config.toml
bias = "qkv"
parallel_block = false
init = "normal"
init_std_up = 0.0294
weight_decay = 0.2
warmup_steps = 390
decay_shape = "linear"
doc_mask = true
Each number is 500 + 50 x the weight over the matrix's rms, rounded and kept within 0 to 999. Layers, rows and columns count from 0. Numbers have three digits each.

# up: layer 4 MLP up, 512x256, rms 0.0495, rows 281-315, columns 0-127
# down: layer 4 MLP down (transposed), 512x256, rms 0.047, rows 281-315, columns 0-127
# gate: layer 4 MLP gate, 512x256, rms 0.052, rows 282-316, columns 0-127
up281:443450541423522510550483470581535477611502490548453479454485509517573515560434595469536473456449575472486460464541497482557486498535464491460415558416516647448422526477497506540436481451507422492471570522537550494469536473527541524462520524455477550375533529447491452513539498516446480552476532540451525536417497464579425499564512499487474458578516573513438508503544539482514503460514
down281:459514529480496504481484445586460534452507511467417521438492475419490643476460584490504461515546473430486482499444504582556569519562476531501431510469464521514527477488459555515567493367489498424411558479557446462404499445506519501503545541482452505508550505429469521575529497525500525488472571546431491485380455412490477483574696399477539442493425458527415475483627525566450434441519
gate282:531558563517510450463512499413482563530501537461531508596519425528437396525579490473443557494518464531492585449520510480485473578474497448466499526483542382446558415477505494565433437537531588479554461510455478536545606429499466489529545474528580484556484463496472444506511505512502545514389465570507497490483528492517563575465447571461475457570469510561477532469492499441515474454618
up282:453483576443425394547434431580551498416453523523566568389405455446548517518539471508467536391443604544483453521515529522502546456443541551534524499637457496522525449517512560472546433439514340559562524565503549451495447484494495562454565518498573443409476518554517575445412455437454479470513440392522523442480478605432596365473492549473521513472441566482566531463537497479467588547464
down282:476533528485459418506546508465521558522453538509471521536482452442528447595528490506651519567423480439483556499494495539530417565542452611455560461551556505452560527440515458591415488361557549515540548430506456431493565485497538509464545477510630482537475514473465494533500517495568582481484536550522453527433489518522572488429452628515527470467514414465469586603528535492497442599497
gate283:574487488505444580545575555445546495516550504500471479516463565446612485563409499418501526404517505548533515489535543541526576516531465394502596440537507466469517564494519552462523601481519490560551514428517488597644441440494445470494540505579507534562593490492534516448619459487496437500506428455490453419494511476438471411409482476548518417503460527509468523452474600560438507554510
up283:456510492481590441510524519448450500446446452565522436518517515482537464506457419482435498536527471499504513550504586552507503433565475432430521426475473518572461588537427497454531512478465521516486376544540579553547598519476583494557470577618546527450517426474554494511410475561492463525406510593434487417487527377479531579558526458453443490480538523496526494443493528523533493481505
down283:512493508469618463513482538555464479596461545528505408490590563489489476561468564506455482447537572457495520600425412481461581397487539441439530387391468388570477575457477441590493564489544624492486508563462425542536478553536629565484469471445588415453625529480512484441493515531466441500467549438416617474469444456394526387466474505526469520571470582516505514487533541518446464591491
gate284:463487506553478437578516561454538536414446534460481422505419499570492425490501537554461506644578481537524477508466510432502467550508487483459465561503558558447489526466504418529474460469556481410539482369490543496516579428491630504599547560528511442511475476522491470516550467488477548501554449474464467497504501559448527510496539525517480491535565459485478451515512498496579459478489
up284:461466596472508571482512420460512586360347578470480583502499462626483493419495418512518512469428497599395528425464534465465465477511512534515515529545495550446473420463501569557497521500475490465490518500524471483531488486478520559573447490487524580655529500475467571493532538491499507547535488563515493563504459495523489600483619516594513518521529464495539528481408564464515482471474
down284:519493452411494512492483470573434572533436415467557517467552530457506547507573569437514503509401472539543488501498425491512554493489545597470450458611502428477451521476527571462583551596509511633493543572532487445452567525433393490459452500514477466460521530481552496608480434466558420489466511488437437523442468462521496559480433422426500517500439501457481512452516481476419468551528
gate285:649495495502478462437480607616553594375553516529482384483513545452464496511417492501395611423472443468591566507435596506411501506452449534532498474487593498520588521540469513467517528514466532521500505548410532590556475459499476509547642590511604455435473536552546523495454472489475514448483588549431573500510470496474540473502532551498479480471491484449498586572591458570502483461515
up285:572513520447474560403515365512515550484483455493414406469472496553508501606433568511499479586537511476437534449556545446539457499496465544541464549456475534481490499513495573407478483499541472487524618503456507502480596484446502556526502565428596537425452581524533476459514614564429517562549518598488531618506486539546466505530543465507481518523591530481448511503468398569491553434482
down285:459576514523491521523420405452538498567531594497448512436499347437571581467570549449543450589515557623428467487454444482590458431468485500489456514478440478463505506548483472502438486446432485487559526398482507489449483500548486540515466568500426543522418493452496482469573421570510552532634413447539434483510454571560442495549479398490569552504480464442414431469498441407521490510520
gate286:440509511425454467507480485431454492453418466519512502494476469502462535494450486568541515496544444476496506535477426482493473529501507493530519490497484480569463548503458480537566578539534578539512461544508437533481515447448521490503519491458433475426606473519502508444487516527397533495528524434509538446487474528579513485550495545500537484582407492527498475611508493459497474535560
up286:449523489468502417557532451495519537400506466500598474542487433459537409513539443518529508532532500569411571501502460469454525463568526470513459520524438438531561475573480545483567550607554550503603472538550500515558505528417454509527514503480525478510538443464483415446498483501556486519497508410536584419480514576463559518532450560506475434491453491555518426491502472572476473500531
down286:473481484555550500466448528531521487453520503491367445500579509565491505499464484490490497515504412433532405394564417441477499532545469503436511539472509465487495474459567481497504475539535458539420496428499477472478527501495499505526539496515463439504441473518557476573479539432483578585549457497435491548402485504557467493417552460452462456574551488416521565541520536480534530471537
gate287:436498561421492488559589451406480412528486528567507523583530457577450455483474470445561413532467491514518504418484527541528519487510481473541427501604474497429485451488534409545402470478574554505414472499413519546591462510464418544481541469598497505469488484527464525501490505504565545499506489502626465491540523522522509473444499468624439442484537466458639456544468470316489486450453
up287:567492460547546485559438474607490492476413363484436516499435508424446555459533513446459501563450516433453440483573435509544507522560447518577545364520515422496402483454487428462557575533450459528456443478465461487489554580467498468482493483490490546559449536553513463501520479418605522483488549496491414398440487443535565593530537584603472490442452569509575544512580526533433495559476
down287:558530525453425481467529500440516495564567454587540516451511553626689436582495481547573445375421538579540527501509481444527512507475539470414447605451441519512495512564429536457538569464426453551577422507508608553484498417521530456516428529409438512620479505485469506468502499381433565462502456482593516538486412512482544572482485427500548498527531531456574597464549405477511502541505
gate288:549525550524562519487502527510446513465522502457471491582424501519489467520490485468510569435553465536528448489508481520579492538476469497483552448590546428491589541512446453472504493578420522508497501517540567532549517618513486521472547560554509497561450568559506551510451465602378478494488482429456489484506502584509494522489463417485544412488533525546423501467540509573438441501472
up288:516543438501472478484492413507483484526582460415555521447491542574457458499488551539486463538505486412458453513526509521502470433547484569549449509551550589535539524543497504517448407419451540545590529432493461516423644537482585469537518525515526506498489554570559472527554501533540595439623465404562533571494425478545519479462536501400557488533501460432517464537538456481478579513523
down288:567538466504416529490476542508471495538497545473473469572421540546511512500538456505524487496526491463557525501493581467624502576496457458606511496432444632409541445490548555514471444524498509403460487480484488442435557495563356446465534428550528435480588457507537532573474520474505477559503447498479462457509614429531574532496553549530608580504509417535537515528528512505621456483529
gate289:517552533582386491517553549438442474485582495527431522466592471445470464501411539440407484435434533539516497528455538463482505547577491556440453465486532406504519499536491478431525587486506455501549450524505473479543564507577526546473588525423552521564535571468505537528530548464527489383467453516541425544620442543474475468542426497538422455469551469513491522480513449434451570526494
up289:455538535495562619479479526503566426548511477456549413499503558557463446446580499386374502571585411540471526490455499424500453547450430460557477510440522540460481425576502494568410454461502505516530575420565537585464440495548484489530540413511478528476549469499617565493542467573497463521352517469352455486416460595511539460496334509508606457560520519475454448429479457518547417588517
down289:467562501456496565571501556521613404446515448510507527419428543498496399551550528418510559506521518438536540592426405502401510527511426506476534425524515490568478468412517564454512532390553569529505599491601526484491448495556449602497475570481520461444539448498505570547489465525470569544499538478507494503469492548493540517546514492563524485417505438433536577453556501546598519481549
gate290:536495502413521445515505495489451590468532542481587442509436514510464431488513631552494559497467403527516605578487573589495525576522478510512504522565493449533495476508507466489502420529460438551546562517513555492513565472451342522547471471458626481482569513542555498520567448480400513491488528538440498437483511536469537451569462491457570481382518504487521472535478532452532482496525
up290:417510630495475493538485482456413500504449550540559494521454440438547496434528476463472474448513499539640499506455487406462552422482474536504476533475453446533472536507446544529590454462571412553483444466515591508517442547572527449444463508502411581616509440434448519443537519606365503465451584521490581514567563542490431525457602484568513409482471503469443532484528573542521515507442
down290:503497480468525529461430541448497490529564469426497477539547522592504422593487578584528512591512429462472532536320557578349615512472509387407546479410576533424462474554410517521546459515488513422471466365572454417539505480533548365505495491500554401489537478529515467426455466440524584444485339585515499497439529486569520506486469507504446499451411527536547473557576480496534511447493
gate291:488488561494490602475474570555573445390516560535529466445499475457431444517451474451528585499533536515492509591419517489441472501511493426504417483454489495501522493544543524552504550484408483477535511481495444485471509415446579561582512491454550520512609631535502520493495498519427521502521494467490478483445554528469460508520556482626473568484554450515498439407553528541532466450442
up291:503469488533596477412559519537469547486569532482509563475497496520479457529499588516507461478514331451528476575529529604382502450611571465522465554532581489506514596442516592528499485501462485388416614493465447519547544456471581498562516493464485413494468473515494431498496487571470529523565572561486468503519568527457469505463497587551470583554520541458590398456493536614559459476524
down291:520524460431535464534434535562497449459396447539495531526531489479480417540503406461516647414556520470492577523612408606642560548541564397565508544420506509432579520529515525472455547650414476454521504518589454434530421531463517483454494571514493478444480500484474435490463477509467528522533367511514490580497496520496494428479414482501501476508426523508436428432544476442462498487564
gate292:500478518511565414466518521499535534428546507473603510516397409393437483494485540489446590450406490464470531495462527469504560511510512577484599420534525481478614413524459554478553512585460531501499520477473423543446514484407542538513553554512507514570500641552468515572556540502453477449485450464523493456527597548559469452500429580497530426526531534480557519551521475458453512465495
up292:515509516523539562407531571451461537498528512482521468513487508507434529489540550544501558522556454501526466429450498449479522469528538419553550503467511555474409503535439575451506565464430423465472591477470469560473461487499541456420529519518431513456501560490500587476532534556487542551486475519542577592488486453557465470534532453462546503478468448503553510507532579473517504489525
down292:477522506500627523513493486435546415467491578456448573574483568520557554362501492478549429502571516524587539478439457454429502463470551505527506483508530468506443480599578487471535545506566602503445513471471534541546459459546482551613501534545407567478531429438584433535565520530520472537474531442425462537475506512417537503466433374425541558501490527518440516489514571529538479522531
gate293:441475519480498428516463485472467477560475566555490548490522433451462441448441561533527426539466439497489525508436500475380631462500502475405528494573518486562522483485509483460561516448468425500489508537517554480483451498421491511511566551455471562476478495431494559469475500572530457437467495444383526483445554531513460489470522557589551533605450535426477392419624493524531448559507
up293:502530468468506360487504474366600458430517574568555508434433476443537552476531522515547482523409421503566546529594497524514450536527507547532476548501537567413440486581500469462505490505437429460553451611498584548471437507456484444552445499481529573485524510535500485539470485420494487430536487525562471591438536553498471490526492398571521439480460424564518561519501498524492524451476
down293:518583466504517549605510550500467504551469494516401458436423440422486480421396457461479538527497461470522458523453416520562488499509510420485499383485406437512382521512493539463555515494558535594516455481603533477568562523464462509486539486515453469473549498530485469519513515560490404530495533382431454422547544432465500499465451543447543481524443526484423504519553501574585522533557
gate294:454508449524449465468554478450516490509503505420447462557459454490489447414488558546530452562468517441501591464533482477500560458470525567587477496507568528482486487500507475468383421515443525569468449471529542512637513520458433527454522525427420512470534507446495558418489600410506459435427459453481490462425550498505428482531496587481561498537465531502616497513489502509536463578504
up294:601452532531553451499557499553501543436526413450465488380505459476533525502431568536518551445523558515466458500521413506471417409560486443532527435527463444560471557507574564445584499464517525465505598465501535530474377489389552435390532464413434540457566588573481477522530515500411533484560492452483516428544495445437481488532588461575559442465502591513488540535516484601481516460547
down294:541481514552490576437572565448524467538524496584509544430488545453497536513528536433501513541502537459441486529409533422440509537521514439537570575448422445403545525550426408528485502469398439519497517452611520502554539493541530514483536454568485473394506516447559540504415452486562581522534452477488536514554555512535527491475486565459495531514469459431520573530529540462480425433495
gate295:466493567489429424520539542489579549513565525529592547444520491535549483491451478387511440545476507571567566387442561479566520494507476503491535496432448412646452492484431437535511452592455470567538457513419570490533672550512389493602626539533453527536451426468503482408425529578625464484417400466518515537597516480532571476494454518618527405471527470519552460451572504561509534530542
up295:531470446476515580511448464521510488607515465560518428490580465457556471523548520426469434483516467588588547505499517527543601525445495500483496457332525460490468540521522455427494554434480524525536459586517528455501483466510502572424577559510545504418565537445422537511399539567574436330526541455361489457447508400568453392448460448484529442429411463478481656441633506530554503499490
down295:522558490540503527403389534486387445548390543541449430470549527409467461558520563509544427538558590458594540525548408561556524531503527507578509518562513510571581460481474466630520532495470453493488611521400578458545444553508479499385498477408599549547531468511530455536459497499509540465459514557484489547526561501527467479535364448562558571551558497552492534520580507563435487486500
gate296:574450544513517477537458471550481493461576524520546475553533424512485521527465369444510558465466590514438519489513519461541556470458423535517580375511515384487514470472505435452516506468528512486484476415512559482530468482485550501517518486536501456476522538465471533483474420460518499502495444452491503540521455453462527479549524496615540472438467605580499553438526481426517506452530
up296:605475531471498518455547584458508513574474497449492573504397562490498543432460457488468566416451561461515529462537517478492463562466515424619493473594548495546465541483472468576493496507489466528474458497475489558494567609480427535503599466576567520453527508501458524486461534491607509430452422573431547392542448439555547499440583603435538488443438452458500479485565515485495419564508
down296:574477513554531457464432522599524491395521468618394497488487427566492488456482481535548405516525484524493584485509500412595437523531464458383459425504455538538497470518496624451489491472484559522416373430500622441503506398557550535527470479446535456510606578547436510436385520498444461395491498491608527461472485506509544555500478500505548465528525487460411566406502516455536465563478
gate297:459480576489413443516530442427557584488586516569536543442491413409558434587547498476450502494406361506437460448510557572530635549490490571351549485557620528558435380457507512442470440440464517574516432567535566476540508452503478519514528604434547467360510530558556465526512548470439577409350448513542528457488529599463526495605464552523538448573452512536476444537522492471471466496459
up297:452404502546526549494501533438517470433531491578508430491464473467474539398433597477509535553412525479446458531502485498496537536556515512427520497563575533519502507571540567498519461466494448567484496541511478541476488553516491586541514505458461556481565509459458440514539551500405493476546504514548547488471561508551444485582518470486535458479456632447424460560428585592552491500437
down297:466436500528502527489515505526559454523462458503588466521472554562428554506530459485530484442456438370407507539668551469590603477543468476531518584453535566528528477499441531504525517454560570502529570487533498457477504500533557514471458482504520527467477467482497470537538479480511559414452514553508524430528506470454491456440537497518431497495501504538497515505365428473531500397507
gate298:504487546526507575451480454511471487547550556500506535512540484475526577456455410522455523519492537490491514484453476480524546524495387550511470530509598525425524504606551494470469486553436467493429464507474519510491579491498479490556573479584425537492522500516457469457466460465479546437482503547535448466493545431445529558457493487574486452500552559530516483464451539540588481433532
up298:530497431470507501420391553467498360451526478483551468531553617474462515571563413492401531556530524471547410470414557499483507577527480447489477502556472430459575491423513497523498510498503480516546551464431549531468478462550561533542569470599520411583519465461469442458459569534458556443382459573437516469473551557544520445602432401392530381502488589535592469518539546487554448501529
down298:465502491477449548529565482517509451447536576504492500545481530435484543458467396538474601505528540578488577414523536464345588501487521438509469512502486543473547503521518568486471408542457535441399536550464504523554480426436573540460476470476465624503564490522459516490495502559502499420513505491441543459409416484388491534430509482543422444548448446527581494421442521518574503414475
gate299:499551541465552471438580480485480589581577455563543505572495491484457507513497570495519464459491433448423513548472497551514592491525543481519548524608516506436511513498426422521606555476523546517525494475451520465609442523494553520447386475534474504455434468523528451504482564497488491529511485535574514442478509475378490452505436496489478549566454617554521541505370508516473475532455
up299:484475479523520520523478496534516473410606460494509420495521564456523506477518587514589533482560433473437566497458457529504509530435519517558521552523487474498516529568585449576554484403398470480455553439561559525510468503440442553417595430512505490484512497491488391562447504466462564476525482481511462514332437371562509533510533431528565518529513558561530479582492554508470414453513
down299:524485472476532533564541546464543525513461482465451437514568474444498506522480556520523517497588459500576481538415515477412524518586495483626510591481494502472507488471476545513519530504541533554502588527553428416515472474551575466497539574443480512529506432542546478540562431444544503494543502499528594531526494521490474488531385570509525492542524549492443478436523539541561583542526
gate300:514439560571519482514591438506524476431521564508477442496481568482604564521580482515494492545483523552463479545514574404609505507542438598522531485498530444535563357483584477503453434403385450556542504489540442544402522512522488413619499609463548397485552509530506473504630462502444467515500451618449483578468499492509466450528454520500495525478463537526469484501517497487502461579442
up300:444534524484496504493466451498470529491511513450566485493561474470597518409608464479460540414527502544492589531496492570497518414533481536520473608432495482358458458453420484421500545493379429500532505520479559476519469500445472440496579474511509407482480549501491470529468476363459489496439547467498484481464510486585444438600523527443550408457408483537431573527580541519467442541538
down300:531518479529436512475431378445538521470512527542503509584533542390555457541459450515549574492566453527548506513511593500424562535565499501483465600554481498523590455557495480507594377558514604480554451432480454441466448529546553498503529512418528483513582538494449558469547506456474519544475475475480465504515484485465515477498480438460422499523510459566539436445480529469506512508477
gate301:561536482548495502543561587499478502535544496521418514411454482433520554472509501536442514460517416523601499410504478494446521612507442469424491450520511432555453412502526421479430487509500503527527483466454560468529471546554486546503592475473572449572497491463548582587443512496469529514487505490538402467519499517475565395562469559485514513558432465471473469481621469517500448582555
up301:412466500546460543472470456498635448556459570510467570449477552459528590539520562638497428553527501488436461561543497413500426488480430482465517524569582425521467534608459356463468470473514510489401539529517639438558447437666502535431474513544447497499580431535434532546483514590480510556500554479549483578444512513441491418439486508435563468434522520610480558467504508476493447552426
down301:523528424485424487567449487461540391458423519599535472432528521465474488570470540485544489455519511521515379521440532526486522445502530485492499547449578557425473536592492507469527536500486489450562498518512521468408472476507548413512513539577471464525478564549500517590439424555578451518497430448485473557455500429494533461448535452450482565475505513415499545510452424504460383469514
gate302:496541459580462564457450491510526422526532414530580528514523502493560493534509470378523424562470576543498373416494434557481550491497414436461475625538523536601529480497499393541476564513459443439552520423543622522495518449525537493526470457612457437475528492551516491475481403519582513507484506526500446448479538573564497477481449570509493517459463513476503509495471545554482479577539
up302:568510479486593501543443518453562563467492548576411457503471462483511511411490495500487504540517518482397538488458517481497542554423522560596497464522446457506500485493452515488498515470548408445559534499504542469450472476569490501566550496567471595478570533417410472458463462511496382468483542395358426521410516471604512555527539436426454523530525553576458559435531558487477592537508
down302:520488438544538493546494507565410470577500586567508526516484496447561521510505513469460503511570521415571476526459645485701499546372561545570468499466458443588541530457593539601504509516434456540532502534404556603481498539589492538528518541519498642533553491499525568335466562444532435423536509402530498490342600425556589465445494467518558437618522445524439478462438439445463488497516
gate303:527495531558537526523494544469546506496507511494506452501462467514506494357570477521492514492511453508573545461491651461506588508540446463477600466491645479508421481453398387458432474564463474425583490497374634531539520462497478438590523508458585466505518514514537514463587506439549487566422498592507395492518461468464509555450522608508505478505500566516581458476537555487528459567543
up303:529390543477504530531454509410511499519443451452444471604472510531451464463443484551513514373488473541533571562500518536497508434560492472567540485478536531461446476422438455507400518453480471523598508530426608538571405473494490462548531449506538501447518556482486558553509538423525439582429570560496403476522492520492499592488602580438488394581455543598502535568557538407478475521624
down303:454502448566534508517487438454494529441412446408497486502491543522463462524482462486607567480505495616491497507505411431561506402427462532507569477531500530497467465459452480550515497471393500544572571467528519506500454444561448462529487531405452531433427602485572535552522579482514570501552538566525490561534470438493511522517489529451507480467489459622517523516446575503469523471615
gate304:528552489516590494435467536482538484533490487590560531498552559417490497479436441434546447535528472612492426522431525482502473491380483468507508506600556428609478537471467470530474624517447420590612497519615472513447521469470471569470545523534478534550482551623521497457501477452568519580446523469506442518617584554522525525508490514622504511397454528484548513502513490549474378492516
up304:523527416458520463517487539416537517599462516474515569524582591493514511535481519464614480621510386473530525463476536530473528516556453576596529574566455605536539557569532419524506581512459584546562562527579447492502483463590387551500541405458422456488567461457540570514579511453499530473510504557480510513430513487529634498453493529409564453627454622511473507499551528419415559564496
down304:535493448497439479648534459431424586533508546581560544558576508497504489445590548418416488580527470489487377540489583502501424547500472631597473446492532414531536479450628544472537505594606588524485409455496522456577455452620477479583479478596446538522559560462568428461441448489433458397445543531560496505478569491488622542423482475525556495645596445550548529529478577510578531545461
gate305:548540427505499454498524577499557507478491491577505526461450611500522452546475464442575394531510496525555418436415596480432579516388477450567478404540501432545465450490467439522517420581427561554483563600377562432419479478488485521466436578495526583491473414456449556509463521568612455564514495535407455479502508572494509508514445546513460508468470460419541429535594538497464557555609
up305:445520527403464569409602439503607546452556475499439470484402431593576557477540485570513497517476503583453458519486528486506431461490524528555374574304424566578439477541452437485439559413545455467482597526443613578501572480407506505560504431431474493471480399507433348470493427484446436432497485492502370621491464469462603490540468552453413658508466481601584506476521480531496501520478
down305:438492578538539524488597392476514541488427461480528460506464502463398692526533532419482458574548495541474482509508485501517515580391579525527456545472437564558413534411454526573507595457527313467518548539499461526480553484589458622574517420549406518461581629484457467465586528452519494456492458506540490613477488473511559435523485552423485499568521627494449482499520513523527519502532
gate306:413557530401486448530508514458486472450457456458487499572521455471513492533555484524421535505579466483589543483489422503516457577517496529497488539473483407553584588520496569484534570517495529567589570569480534544553471465508484561492493552449464403517445595553533451523508507488511504578416612516545479439462483535510512517588472517493483484460503539455591434562578484363479437526485
up306:485463501459592522438418473606484528475549446514540415447441482450497483502515550540565501550513517541533502502551452509508505499428570498472505472424520487587480500491511485514533502478505603492502488511411597514547394465505648424467449480492445499476507484487491410402527474512411629553535595523565554483467520493496543560484623445484446475521528496450434547534531546573445492553511
down306:484453512588560524507547488516498432528590520561526549628548545529516540468554482450576454509536521627399427512470669398512479475554506508474506432584506512492450374442497583507473442592451494479514415488566480458497446507480488414555426542526516532514461489490470504496479479511507573529443382522484522534436420508463465531554481518537490514553480415470443558500492493549548548589505
gate307:433494570586427508573543526491559485568565507519510581476544473421500527437464532560572490482474468530441484450453544608478505426585507561469443471528577485538524384444425457396458433504423470523548558553507574545527495491483502471429505473453515482567490461505491501429573524412452466583459459459487526418445519542516460453580531558601421419514518497491528538462496466486536427577497
up307:469420512589460415447463548546447398566510483524531548521398549485460422502525461451515544505497501499501555561428541521454516541456470510497404564446532478555472500449573456543509461544482514509633422544463508536502354623527557529434528470490511507455406537500473415551602552493447550497494489516486467477465454525396535466489494405548429553523462554534466412488542424547417512521440
down307:495535609517454487558496559499505450627388491415483476533525576503424395496597498454609462401500434467541452493542592432429543495438439563508542334497452441520549462520399457473483505508456471428504510449605496399453506478477441528456517535542478455398477473524467465531524516429530461561542491581490511575493582539539473537530519510560437498499442514419583565538572511572478445405478
gate308:537447543488461339540504570438486618575509450488441458548482614485464498461568524412447503498455535565580514416512552561507543507458497523398478492424542533494488522360439505469504626505477516561552483561465593518469438452508453538491566498448499463504447436500631528558500466473544527516500524544559491427538547534481433535541495506446508544516412493568498497531577524570542513573575
up308:516394602534498515497484511465437426501601446539484453365502468380487468450502534500540567453557487552493557495528517434545461528547535512490521454433592463541499496451561464545516555443416479448474579370521571533456534554559529504462482520472507423433514452432473465498470513521635458474549504490510581488420510486448511479504517457506508463534473486514439425442548465489536574419542
down308:471483496523485450554479493442554526489543531484405487543611562493455504523528550538499476522542398493418444543399568496425471440490500498426433547498537414510523517548534500522545553524507635498500488449529544443592493451523547537556440514549434584412504420521537514617453425589430533472511403545486521439481619451496508444490442578488455516540429453553504553551470554499562601460504
gate309:505413511489540463525468597475547478474556495477582413477565448477467528458492509520414558527518507525520532499464481541416533386441507470423570525483464441483547490464576431542550475487462561609474533558477509465508424464460540529483615467489467544596558538548526521493518431565501475469499558519463479537544470539402566514523504462598528445479481525354466533577522542471535549547549
up309:398552421520455554425486490553560528505480433495443507518476548447457559469488446487536579481519451517502499469539494521463455532432541486443475457539492533545460518502501430402469534535581610523537560516365434553484511438475513580456511440446472375464459449529526518467442534513542434525663569363480479429533506443464514491528507460537405494552411528490540453535532513442482498478469
down309:489540630518535496500525508449515424564470502432444498468568563516376498516469350463445500437480432512490447553490580446418484551522475512542538473526492476583533446458529476454373521500506449425464522489468473564398463555651489451515526539463558407509494460450501482525423467499527498501479488333497469420475508524528562534532539504589513460490456507523490485427558521433467465461496
gate310:562536518501464442566516441462519525420578563522442527552489543522536436480460436483521445388421511502574444440497540526490521491422522488453502435508511501526573513469468463463491488538545509584528438530404488488541496486423516555507497524438507520459433475503545480525518467499600490621484485588510550398548487543432539411522362622521601587425553525515549500523503432450496476515558
up310:520496484492494533492472549447453439559499530483484529395479436548575386434500379514568419471491544418481444491404454553471462545409574494411444499558587578491506530559449473481365450519490540461477494542496558498530490536464486581560440603469471529456499428478481619514524451437509460569533501571581493452446469488488496469505526446454466477502622509575519538464476508523584482442546
down310:485483431506485530443507517490478473509425446497507447481438528420492433420464476524505464491461493461553487495526581519445511556548510578475437515529563521469522572592518595420446611521484413537507498454541522502568496453538456525503412491547461445475528446535519621615552485445493489583490510432432497485411521497453584456463475563459475529506527467521424453580457540405500453470467
gate311:512526547450476465570594481671558457459555504492501424460580557473549525451500508490428510507522507475528540489474517492470589469446475614470530345416488494456476438532549412456538506495469461572517372573427492607544474452498572530504517535465596476430573462495526566450579493517503492506517442511468522559442590475425560513587471421584421502460451545525444512449551578474529468494461
up311:445449560543487458487416519483384542524556456534510580465478532481515476436401507552548504423410435518584469471444541549462447505532446428448587554591499486599534483472433548528406457498490554493502457477413507505498487511361487477501567504525458451497513548541507396513531571545476427567440468506537518488506490515474537464510600558545548521588446531369539528542510507518512463383458
down311:526552493554532470486504478500474497414579500469493458528507548443501576493458560523385573534517562436440493447542600533488667510507476524437489426478502520465524504533504460546491563602380565507520359622486494547529379483450507483462473516455433472548538540501459598520434503511409465554433462510471403519568525463471614492542527509611500553484503565512459527471509502578544400512490
gate312:408505559540451479476531499466467421477552549504567511480466548499501495479452444339399559571478509520478484514464515491523501552571410478472426550554568478428496496498490450523448510588449388545554468564475546541439501496458556582555514608517549355512546522487581423491502516535487367499453487567498429481500514529494509430644416498593493420461518539495492420435503494406541533500577
up312:417544605460489464404444480498506617485558535453557534583491478495512542532544453464494475564426513498411475494558493582576478458466525538488497468458485532444436489559477513548488430554497476393400504539506508531529537551466442463576469515567528436505510411480516550541534507451564454528564584579509374501557453532563450499467493467485500511462530512504467474452454477440502500462507
down312:506473416445492480531480606493532518457483507482471575591580499512512465506467541498594434487554509493577479530550413677451438583530524506517462439504441579525473571567491475431606554532559360561471523482533417496536537511515474583406475482447548555491588521540456579629442587487434506554547436421466501560473536410469493561525523444498587451558490445454528563479508503546492493545444
gate313:409483532470488506449482456437526580518521532525475586470553455550520453556560455445487436479354488487531404451471473495517565491565463546474604590532523567527479488369494466503465497451525512496537541611461674502549479537477505582528519564529568481551479518465534493523491508413556430436346495478481451442573571537477459357527460456401444622501547532475573560501496475474428551711521
up313:578529460552487502605448459458500601515422501514488499478468468479544525468470486433526461516434531541526453474549471520589562425627568433520495437438456602483468486490529518576493522433505466472518507540418575566551507481425477563451558506451461599612503406519527538451502518444432543446429526544421467513609584400540427464459472530421532521560538612549512497471508561598472568582473
down313:486497565580537454397534530611443435545508563427521502470409470478517526399477477423484581510426598550413505451671345495580521436481527495440471507437574495467424396511539502474513461467494457498478466540427527444449507468517520422491510473474477480478450576480534518485522487480491533560482577479509443484560465540435504488549593520464539471508607553437524484514496480498477490538530
gate314:463491447552507468579491534593532649460487537501530441443438478531501501579461560554517529495432460505499605486465573500464571560452457520448510484475464458483493469473429475472468549519495498434515495461486435522411531536502493545603563432524471492503582495467535414537513446421510427523456441545448477462509515432499449565495594508533497496484443529508593581422506525489619505520500
up314:487517502445431419476525518400451458544595517431515482507462484519556522473564482498495563569452476454496520513518485477507432480468509509556506489505457481491489483502596408519584368567474451549525525534518542530526514506510441525484540514433486530443545571649533406470526522495457570436508470527480552490516512483481542482480360559560579500490497482548550497522437430491469466535560
down314:454500533507444464535526567424492384436556489523468533540533562609503510511550469527450469475534477572548435552527658557565482617450473435593501490461464460463447487484484449546556487527490527490506460481571483549476530440619458490607522570554510471496528494443483535494512530496477543521531462518500485537482416482516535546553449580565436513553537455554517492525526532508494487487480
gate315:497464565548474440495644587416419567447468502541568423492404446410509456488462495530450453522479376610489529453456538486450546491474498522512549546520490570617419534453555454504542465454521545553388477589531508501483429442529531568515590572395488463414498405501518508517478516572493538415467480575466615497578480488366530475569558604453503528494441488554432435469445455501638490465493
up315:523500443483506498521549567504581423510459460521471510448531549450519445482520522471503414510571528415464474472533479470584535445475492381538485483494404529488414463471488527491542559501482439587557522539557551364451562536398453552504482483367515486480540485493457493470542441510619589544491488507479446574494569528544481479506380449485522515462417502476485451483529498573563515609450
down315:411583514591422626522458527436484428569494498464345553458450458423464455519483475562457474501509532472441454476527423440493478547494511555491475547594516522476587419406464560476473512577554543438592449346460522566475497522455531439492486532579567432508461455558572412395458415492504506523586524470522514583408480517510495496460515548536409494491441564530595481518556564417516523499519
gate316:490544452502557501462516516493541491535510488404500562465407520442557366388538473484445599483486415471537523470489542594470492576535480486496513480467515504425424562522495561500478457497505466492513485448569512461437526587440449570573615437561621547488620484486486529486498529511531528468430492468379558470532483454487640456566555465511513456561418507514493457409424471509435521506511